Weights of a small transformer language model.
Size: width 256, MLP 1024 squared ReLU, vocabulary 8192.
Training: a variant of Adam for these matrices, 695M tokens, 10602 steps.
Each number is 500 + 40 x the weight over the matrix's rms, rounded and kept within 0 to 999. Layers, rows and columns count from 0. Numbers have three digits each.

# layer 3 attention value, 256x256, rms 0.0938, rows 13-23, columns 0-127
528544518507477500493458513583509527532494540512492511443497516506492485486461490482531522488463483475470499523484449516538512506460474488545541452549552550462468503491549500497468508438466491509493507575564532521447547501422414508440597476571478586494524538487527475528453497527516451505538473479512527542461483463527510458523549472513492496496568603475545504522508455484495497503421
537489472519568436495454476464464467533491485500532497494450494456488514415489522519419535472532479497508532517510521496470493494493546478539518617511500560483489463474457439510512434521529501470463454487560507646465604516509570471482514500443500508457484487527449592471497514392526547534517443501487495584490472401530466497504457445514456544465494489514545492502519486517506556481510
459481514426476524543607456491490458472533506520446476537516471523495504432496479566474527501591466463488493511525500502524496495517521497491507464498489493549489593502541548524569476445545484499517551514423496459490353495515522487598489443525463470510475517545462449482482469491464480522479531515440486545500471533471481568499568523510423496544534542454482514476494515518489490507540
463461462510517541548466495501501554449451512473562476438442397508527468457492508535488462500504523533560518504524506497529539483521543546541468477461463427512451527449530507396522451478505525427529421466448515519417476511587535487447512547404515470453467504513538534507477488553530527481498523514394521551544524464529494516511537533510518468428528567464568503501492539527498492485573
465471446394515492539527519485509439512541526518463492580491514472503493591503497580513454550587367505608472534547510517478505518487578481595479506628535543523500490471510496516575398524538529463488382558541513570507531488491490526486569482532486480395498508576576519509569501439501494488488494513451518614533549564497553423533469481515472496496522534532415505483470493512571520500453
502538515516499499537610406504500519391470443478522487552530407473529470622402492463451514441544521542521580489509541443418494522520496511520478435486500480502453438454518502348462509491503505453536479442579472440334486487486471493513449578390484421546535604505527523487524503516493486546464542523563425523534484506482514471526537519531502520480434538457543501475523533528524498499475
514517496561554451460404522535526481471534471519488547525544479487555492493558522480525553464462514486542534489516509486510471510460526455484513590446530524445505557502489457518535464428493473465492516436523525445513516475511504499582509548336506592503498459540502500470403497488507532587448360458499459552490491430552510420479473526561483522447504479462600487510462517511482504498480
506495461478476492508455496448502485590476526506417499536457517511561458500552470546479480534515511540544617518491498503603499485526528498518518514510461473525540544490536540530490444537487517521473518487491469411573565426473522469512493478410490483491450477442463532478426493492505500505486485535438486549596557530513571490516502534514518494551460537464508486510503566507530462475505
518433531497511512461492488437529526509496545494544495469446495488481499452518483500540503562558429529535451502530488466472485485505481507496495493455502510461541562494538511569580481441520530440512443465518465542465568472530488500478488542469494483491488512474458532502497501517494528485515476493541462508467533541483569502567554575498441489471514543508480516459494504524453497486537
525485496580553526467462520464521485440480472521557540504486516530443544423636513498518509570447615459479513458510454483458489474494471489484532442503447481569533518507536499576478523502434441530503625564487517421493459477505442484490474445491521452475482591466396497524494533537490479513529558532557489476398569570520539449509548597495566482519403441557480550469514517496463556535516
451491519461429491435591488582468481436501501439525520531529532512570507621519465499616523527525444569479423526570530557481491478477535475451511499496497513518480549514470491553521520450524467472490459612467466520532366477368517505586554496495420525496528534557426511494563496406496529471506454471478450450515494533477446444492472473534394509469547455438465487540524504490536502502496
# layer 3 attention output (transposed), 256x256, rms 0.0952, rows 13-23, columns 0-127
483419539519539471447547467473510462447568504493460403506585467506499467470435411567445509455486579507522498427542505454465512477446489449485524477441386526573552508522522502534598476522487501562510496503440491551562547406540515555527430485481402440466481498551494520484575554538509524527525497494539531510429530545412501543475594471494506406482423518466491526409405556483484446570583
562455505463505518514558509507461432555494468541519503514500584581513537475548545557493487497543518478449419434455528481563448489531475483447433498515524464471508434512599445473494472540459480488531511487442436475518458499532438474535466435525412496492489522473518485449496531527506489478559538535488436476513512509493504451516575467520506437565483513482549432511470483429529440457610
523528483579467499467462508503559548462502525494548539458461543467376510535568584472544570450502500521496485555492482483432530458539500469563522457461489448523578535482501491514436523533441516477498507533558494533378522489539548455423572597465516489543549551489478465528491394517479466544508512503425487576551454509525521525512523459573439525420456531558528492505556494547492527527452
468484534467551516512484497544507495458544513528582524503489522527505385494530461529502504515580484522472534483476503416557502494526530535556472470496555445624577544521502458529550499460530598521461487500514466516419540524536425568408490546573446532572480487445529514525512492461531467481437587487511570499519491502469504444534540506482532442568548567519439503512381650464485508475451
465454503494586543527507453495578508522506394602507474521523460500488520510527457542400573444494530529474436516509433513435496503533483580484446461463508550491543526522495572551514450479463465536502515511495437426419432531506499469482530532521459494528521454588566545502496469484517402494548443530505485538513499499502524545511507576471470482476549467422438515474514391467498438464455
494460530470519472555476500508457435519540543558568545521500527493504461551507514477541538485565454540466499555576543452530503539485544467522480459583523464550470542491531612558531514541552481468528508518530508539468461473478448514539544473526544472547488528541542466481502440570478478544545567453522481482494545577525535420472471574487527462574503617480448521477426534576478496518511
516447506510488486465568557492498530558459471469461486517570520535432497420519569503449482449494441490502496572487468501439447523528447416496478462523475424517445389531526524498465511567465566446487426485414384494404445431548454540590477428541485555510554511531481431441495579490478462477477557531512565489481526522502545565652529460467502471563446480544434488446497446609541471523496
494522468515533544538511499523500545504436424513506515572484467491543403495554458538516521493462497463553530508498499534506501462523400516483450563458564546551592469495436502512507517439459513541464512505437510531500485545549554503538536495608602510520481459600523506528472515542476487577429479523508534485538462492510447463557517487494488464533567580524455400556436472557440520639517
460488540488484560481465589513527487470448517467549510548450557558573489532532498540537497460534545495463544516553484511468491564539582493491534443447471440599472556443498495479573491476422539504474527483494470486492441543521447441465512497523555483472574485550512484610402472523560473541524578442497480536520463510487512473505474475521555480549506431516494439547516618521517506473418
513503459512508440556546515527459477394470501484483460441526498512541528435492522533563445506519562487447447472567431463454496534477500516547575483531500512531454524442539453442507483523528577444492459451550466504530474561480475560554615454383542563507532595558458497513467480502566534493472463507484496597476551530570484437545551558471551534451523522527566551490553484581478502517485
431541482520526481494485586495467502510529436464474514470484581455535491491448536425442558490468536523459452555451370528465525478551507520524504486584487536475463564449545512420519462465456522567446504548595465464465476503531562443427478463485476456512550450522560501501534446562434427499491491444492480547507407452563505541479385459517483529449492483531489540499542477534457529494456